From a checkpoint of a small transformer trained on Wikipedia.
Size: 19 layers, width 128, 2 heads of 64, MLP 512 GELU, vocabulary 1208.
Each number is 500 + 25 x the weight over its row's rms, rounded and kept within 0 to 999. Layers, rows and columns count from 0. Numbers have three digits each. The size before them is the row's rms in percent of the matrix's.

# o: layer 14 attention output (transposed), 128x128, rms 0.28, rows 127, columns 64-127
# up: layer 14 MLP up, 512x128, rms 0.259, rows 0-45, columns 64-127
# down: layer 14 MLP down (transposed), 512x128, rms 0.281, rows 0-45, columns 64-127
o127 106:525488517514500507466523510521489529503536452487484464481569473487499482495492502536506516484446538486507518534484502509498468503516491524487494495467487490434498484473485499536482495504544490
up0 087:466513496531506501431521504480500505483477478489519514534510524505484458479483519496534534535465503502515537508509536527510519512510460466520484495497492501505506507488472486524493518490482508
down0 089:483472528504483484542485496544519506513536515498502477501470498481488516471472493497481484530505472478509521537510493525512504468483487500538492529502490525503498572504548533512483477516482478
up1 095:471470483455516505529487493495509463505519493477520514517502498472460533477489469525531509502439527531511477523507524493477490515508512444514468487501519512497548525522484508468467481500494505
down1 091:486484460503509491490545488536429528513501502496472530523457491512511501491531534475476534447504496490498526517477514512557524471502508503481515498500490501511499490511452442498543494522516492
up2 105:488526480496462501541481561480492490511522553504512481528514491519511482528471506520512501491502506481536529534499491470475513531509480474458502496465460480499464493449531461546519503481522504
down2 098:519483511484525493533563491491479503450469477474512526503493531507531445465554530504475532476494488495490516504473474495532451521482506459510487531478484466475499518504486522504496481551449492
up3 106:484526488498479537517467473483553477511479515547505503499487514459513510440475517523466518448562505509509523522493496501506496497550487499509482538480504527478497495495508499488488507482516483
down3 107:505505501513479500491546523496522505468432529496525503467514497522464514494512514469527484472500480515509512523522463467515488522448507493538506493486523512488497456464484472524518510501464491
up4 097:533507467500497517485510492502505483496489527471516498506504511531487508511479461462501503524521455463566510485475489485469501521513502510493517462522485516478482498467464469479472472486538517
down4 105:498498488455488457489498470502509477534428520546466516437479515514481509502477490521538495526468491484507536516551511477510503522470471498439512487489470526515508494510452509455492527513514535
up5 094:539492486494479522504489517497511508514479491452524493487501538478490507484514487517505504538538527472509501526530416510512434551493521474516509503485488538503503497533521456520479465508485497
down5 096:485498480465531495450501443513511495475497480492510462521519492522532480493464507499526457506540495545493503527522538518512476507513509542445524527526522494471506511496497502470513482523513529
up6 099:491520455537529499479535512469504473527499443460527510501465485489488511488476462513487532484491496491482494501520502504471487485532510480489497531501492457485481488499503504490541520512515485
down6 102:472510476478474503520488475492510491545490464512521450525470488500523531448546488528427500494550523457516493502496471493503487488522494510516504532499475456518535522472505541500505446491541508
up7 111:475557480581510520464470502537518471457491502520502503511506493475475510491457484511502481485524464474540502442472511533473521532501484420494538503499499532510510499494488488491528510467484466
down7 109:511510489462490530447497452501492467478501466522503526530550468541499498500455524546486526499475487480485482510518526493570536518519507503513477505508477506472494506472464492502505521497509474
up8 101:495512522482505497522447457540510497491469501485511510508493450505472527475498524495475537487482504476530496531508508482513502488533524517484454530525480506489519508505521432510527524527514489
down8 100:509492501493508466489559482497512494475503486509509448527498513535517494503484536533490510447506496517494521535480541531478484518516516496514542500481536508506466501503464534517515539478471505
up9 101:476508469482524495517505563512493493491498536552497523503521507489490517443491499507485523519501492507521538495490462530531507500416541463513484442478479553472498501521485523473450488504519500
down9 098:496468499487511501475491457464495505518535469486539481515526489522485486542540463492508545504468474548514484481518534480461495504549531551525526510497521449518487515495499510518493516479504499
up10 104:480515552505541521513499525494485512504500488507498510498476495505485515505526487492512523447517571511474497509466538504498513476500432490514520462514504520502482546449489510550498454542505479
down10 100:492532449511533489539495513526483520471521521542508494474538509517516482504465505528471479498511520479513507471514538447511506513488491457505471496497513517522475476478476493506521477470484499
up11 094:467492498505497503523526495547499448513498466496519479482513519534501488554490508481477486474476458523506531478506524497471480545499478467523537494522498447531536511504517481525509499482481512
down11 091:510535492519503470437475460497494531517515451539529497549499467479522537490502539464518470484469543502525490494507470451465533478514485497483520483488476475519472521527482499449501486498516518
up12 091:497494484478498508529525504434502493494537500508552455454493464477476530480491495522503518538510470532513537479518492497536489498488512473485526532522432509514505503520451539524502508487552504
down12 093:491487466484516505490494561472479488474541479529529515536509485506533459459510510516470494531529546508509486462534514526504502509497485480496472513480515503463456517504489498460500486505496538
up13 098:500520555518465472478483506504460497517480495513463533525502518493500481512464479507497518518534495500481512543510490502552474511515496462512466465456505495501474464478452487469468512501520504
down13 097:493505475492519491555500471515526512508488487496489485519442552451475520510547444511477501508474525500503496459505492466523491477468528499508499493488531475463515509480459466554482435476518537
up14 094:462528523523508451486494504551432485472530474483473497486550522505494504528518494526531493517537493482509544526502526535502479478466489499543489519471503503508452473464503506514490492511528496
down14 096:502474519512526540515530501500467472547514578515490479516455531483545492497479489442483530509496455479507466523493484482516439464502467507455507461483462483509516472487531475494520481501476514
up15 100:480506497481511518544530529446501512508509559475494520501477487481515480471506502498475520515488491510456516465504453513525500531486496487508517481488471515488512478505455442469504478513473486
down15 097:507464537479556465553501489540525510489538510488504475519537482509494494515481503495512531476516477499527544484507493506507514493512516507442511502504462495480534557512491488494508502525534508
up16 095:518519505530447457494492502458465515498450522500499495533504501530502526508500497519474528497458539469483516490516510508501534479525545533498520502510477476529498524457490504499484457479531493
down16 098:534516579507519465482525526503498482506535524526509481492537498496449476546528500462523473472514469496520536502531454526499469522526534495507492503488515550520531548499500494548496491490500519
up17 098:540537508462527496486499494457493479472557514500494513479520480494505527493481565481550509490496498500492550555516485532501500503497515518492531534510486526502486484543477489516449510499502541
down17 093:478520484498505544489510472501534494494484512525452502500509520467504479455480556480498524532466539507485470488456550532544488468448482522499496505535452531486512501514523501491494500486541503
up18 107:538491544492489492471506535546508508520508531514509489504535495507431509498515489487510520499479474472544494515513486486510527519477536531489483509529508526523447471503441475488541523467524509
down18 094:485485483518480527502522540496546498496508524509513498491498493515548514470460462504524500540546516507518515482471477507530485495515452483445465480480508514466494507486531502493482550494507511
up19 089:460504515435518490498501488496504496452499494528519574558461530481483512481520497482511488532545475480517531549481516517520489499514462513517445526504490464484524492497490486486498513467531505
down19 097:519484473478495494485538508548509489485474518511528472525531516495528495540525574463498512523498479462547524497524490495470518507485488517516476502518482505504492528483511509529470487555464535
up20 096:478518500485505486510521506501476477511509492469458543531523516511510496523515471520500522533490477483500551486460525509484516494516486470478463475489473521457503495519498457477504515525497492
down20 099:526519488541532539511490528540512487530481512484468541469503501494521477476521484524493509483536498491473447523471516481474522468466472501527490520521526513515495524511514481473516505494486506
up21 101:538502451531520487454504515502476540476480462518497479501489504511498494530532509483504507480524482497537494481477535491473491501535481434486519544519489505524506466525478469513469506527492478
down21 098:516459493466486455497518484493520545514478485491548499485534523511472496525489504466507492491469546486520524523525485475530503510506541528460495508515493466565537515488538510518514479464522516
up22 100:533487526500505447499536475538483519477497482506517494478483495518482515500493484530454540536479456481484462503509531463492479521566473492513522511456490492513506486522491482492492482470507511
down22 103:510540493447470494500529538493466541488486483554506534492534511487480469457482502487457509528484475546478494461499510477489515490477496484491500476528520505501526497531489522546530491465465531
up23 102:522535482509482478504500455446508536470530501482504523536469527484488512461539474498540484443476499497540517528480536491490484497506501534526560492517521477525488504484520493501458495502458502
down23 112:490538479517495511503544515494448535515506468518503459513468477530499545484491469505490493539523514512525504461466524531443514514477527525503505519512517471464492503482509531490506524458508525
up24 115:488477443456497511483523538501469517522466486451471502508526506506496520543534496503521504512503500487510462518510505495540496484506470490551490501481505486532537480495499438489503485518528494
down24 098:496481502519445492503545526501472502497524487468449511523503500525492510560517528526501525519518500483539530493477520552501453508459479520520503529522512505508523501515494469499512517489495517
up25 111:472548472479506492493473454515507487486498529513572510485492505493455528499502457522519466506502497529510493525519504456513499543566524480464500501518488510491449498463475506524515527478499511
down25 104:497502533514499499451529507498508519544497471487484517497468520487504514508493498510497487496527494475447552477515482494498422496550481484538483543474502505548498512513528512445511493473554533
up26 097:522547513483531493479518527480511510439445519541505519524479534504481527517499486518513486475485477551504534505524513522502495476512501442519505498519500489460505510515483486493520564520488545
down26 104:532533503462503502488487476523502526466574504521489481515473504512542490443474480509485503549464513491477516506545480494506463537473469533541459479493497514551457527468520492514484490505494457
up27 098:445519547520505524457485528496487512485502476490514531476471446504493505469519436470530472498474506465469515486502465485495540438521529503556516471527522478513480523518501498503524499484515503
down27 099:495487506464465490481550484534485521476470534556488512505505516474458560528526497475508487505463501488466497518482498503510506509489502490570508509472478500489517509488567481518475511512495495
up28 096:501500568507504545505494531521512532497497499517490525539476512472515507483523499498474528487532494497481523516477509466515486465466516489539538494460489548465497518553476497486469476481475509
down28 105:532439499454514458497505507503493501522478508404508498524499520524511465503487524503511480482469487504485476539528477567518487514512478496490485493538476460525514554491487504498495500523502494
up29 092:489516488525478464551545459426454536507510513468466534509547534454513511525496522466495473515516528498456502508493516506481485489529524533477500453464534505519494495507504494527533512507539488
down29 086:439490486466490492492528578505489508471512514500532485517484539511529530511524473512492504552490486501486539510558487477519519530508474469515524544434493484484482525518461524473481498488477464
up30 094:534546496461552494513483501491484491464480535504487502508451566495508530510492487463464488496479494511477521488514481514497547490520487499473536529563468482468500481480462508512518476511483499
down30 105:529525533491517477542519466507510493540461507480480533530509501470504508498502542485526479479482494471496526517477517498537533459493544468451499529520501468468509507466529530519484518471458494
up31 100:460467510491476518485491465476528497480515486552493513496489485507502509461523475479524542566473467504501524504496490496518481495531543456499514504506541483501477498497516501520501474475524481
down31 100:543482498476472515521505511500504529503467534503496510467510503505498510480525518515508536543474510511513522562427506534481497519510479466471482473446534503477506511484527538534504530526455497
up32 104:522521504506465452536547491467516507486474453511443503477502515450494522537453525500487522458500451524476484477466513454482509497499456497533508511500516548502491466495494501521469505481500493
down32 097:507473529518428529475481508477459494482503511554516473475452497538498481490453525475540514507526498481499488450486483498470485490470487487495507484451508505540487497483504480488540454504479486
up33 105:526511473532533563498505482539503502552528487497512485465499482513485524486505525492512442512530482524513511505464527508490524506500510485500550479508488476492501443469488497555459473527503494
down33 097:503505488488510511487474529470514554489500476485485516501468489524489467509475535499500533498500494450516504524545518498474484529470519489509529481515526487545488490517495507489555516473527494
up34 103:507531475481514501492552523494513497506474499512478466483448502531517531462514526547516515495518522493489486537472536520486516502458479514502500496520458472517472470497467500497451462467519507
down34 104:499494527534495502450527541472486521560473479503467491462496483509499487534506491488497482530488495505500495533519467531532508487482501522525537518485519514498480474510533467466507515541464480
up35 097:498507468495545471494517561530498486520503495527497501508468481509498502512478506558459443518449524486507503514528493521498534458473483527497480513526489499454550506497519487481468474495468483
down35 097:470519492518499480504471476542498483478487519505527440499535511513489483513496508539508535426481507476514476471516465508453520538460538496499494540504516495564455499520453516514477528457541516
up36 096:490496515499463469494521517523526463487506478529488553487507493509465504502509460491507510532513448520505492428503473535507517524521501536482515531515510520512511471522503466514502475518513454
down36 097:519482496516506514520498493492522486508461460462512506472482492511468504530534527513502480517470487502510489469501523506491481524540490530527530484458511490445537435519470501521506439485497511
up37 100:517509553497518515477519528477532510470512504441499515496522521529512502508500486500467514554565530514454514448489516543537490503467480514486475504516473495482470499488493505530529511503528523
down37 105:457502517518475462481540519480513517498516490530508500503555497497485524522537515547509499497509494483478511533532452492470517541529514483499479501498486469468534500525498511494456511528475530
up38 101:504499530544487487484485456546528489492529478523490513485488495513507501482463501533470497534482485520498500476492503533507512484500465467493505533480509461492503537494516564520535490513519526
down38 097:507461496507514469512462523532483500518533464485513517502538544485531494505541514509478523467526483493529520511521504522471523471463466478488540445491466528494525484508482456476497452478491452
up39 099:491545487492542578458509544492506480527491466543536495533532516528485525537487512491494476472537491480522492498492506507471523487502464516502528503474524502489507482437514543511482489499503501
down39 093:578462489510472509507524500489519530481538508502517473499501465510501514461498473508524509491518510516550553496490498505492539474491538457452547519507467533514522503487458517465514473481517526
up40 105:489486490546492454517549486505469524512492482498501469557506537520481513508515498514535488494485508489469517510501462479521492487535494497522509507483504506481493489502479489517468467499539518
down40 109:484504489514553482456502495479489510506506489528491477534508513453437522462498521555450488499470544506541489489488478467518475439546498494457524541473465499497484498493523507530529480474530511
up41 095:455495508532537493541512528519512511509495468503535495517488456496498502489495547479506503491495462501548525475498439477504525489502474493495497488531510469542467527488509492469553504479509490
down41 094:521547506529496476516556527471497499500498495503484519465464470509500492502510507475531476484508483501479514478523523480477480428542484458500531555525448530479529485511512579530492477531497493
up42 092:514528536472491501512541503441526535522500479476523523504474506471534487519500530503512518482503461509509523536527511517472478548536466471506505505518550480573514467442507477480479501519532485
down42 089:485482513528530508501501442482486489524491473493536493485543525499494564479508525534510475498456528525504515513451537486497514500501523512527502489514504499462512543508500519490502474512466518
up43 105:493517498519526523439519477507526487499531519522514487479504452506518500522516512486498511502486518507456506487455510540559492445493510548476504513483494517520465518474487504521523517518501481
down43 105:497531453490507527441511493475504503509551543492485530465565502551517493537508516488501484443494492487472499506459491526506519502471499529537458475472501483518503501525523468505504493524487496
up44 098:509526497502489532457515480540496489506508482541484480494484471474512467568521542505514507507509481511469505466497493528467492506533471516509501471510498489492536504492483479446485537549500505
down44 097:506520489509490482489462489473479490486454491508514486506536483481491486485518509530531465542466539466502489479547481535448536500542544515502508497477518488498491475491502495495524477502465528
up45 093:500498486493508476495511544518498509483469480521450492507504504477525479496532469554465446492499459503513493496492483543453474488509483510516466502509538483517487497504476516492457457513551511
down45 091:466492488543503539479459523510468480496523486564508422509512519541526499529543524462517476495503502471492500483521447512474499471444468475467476526502500496485514511484465477534493485482455496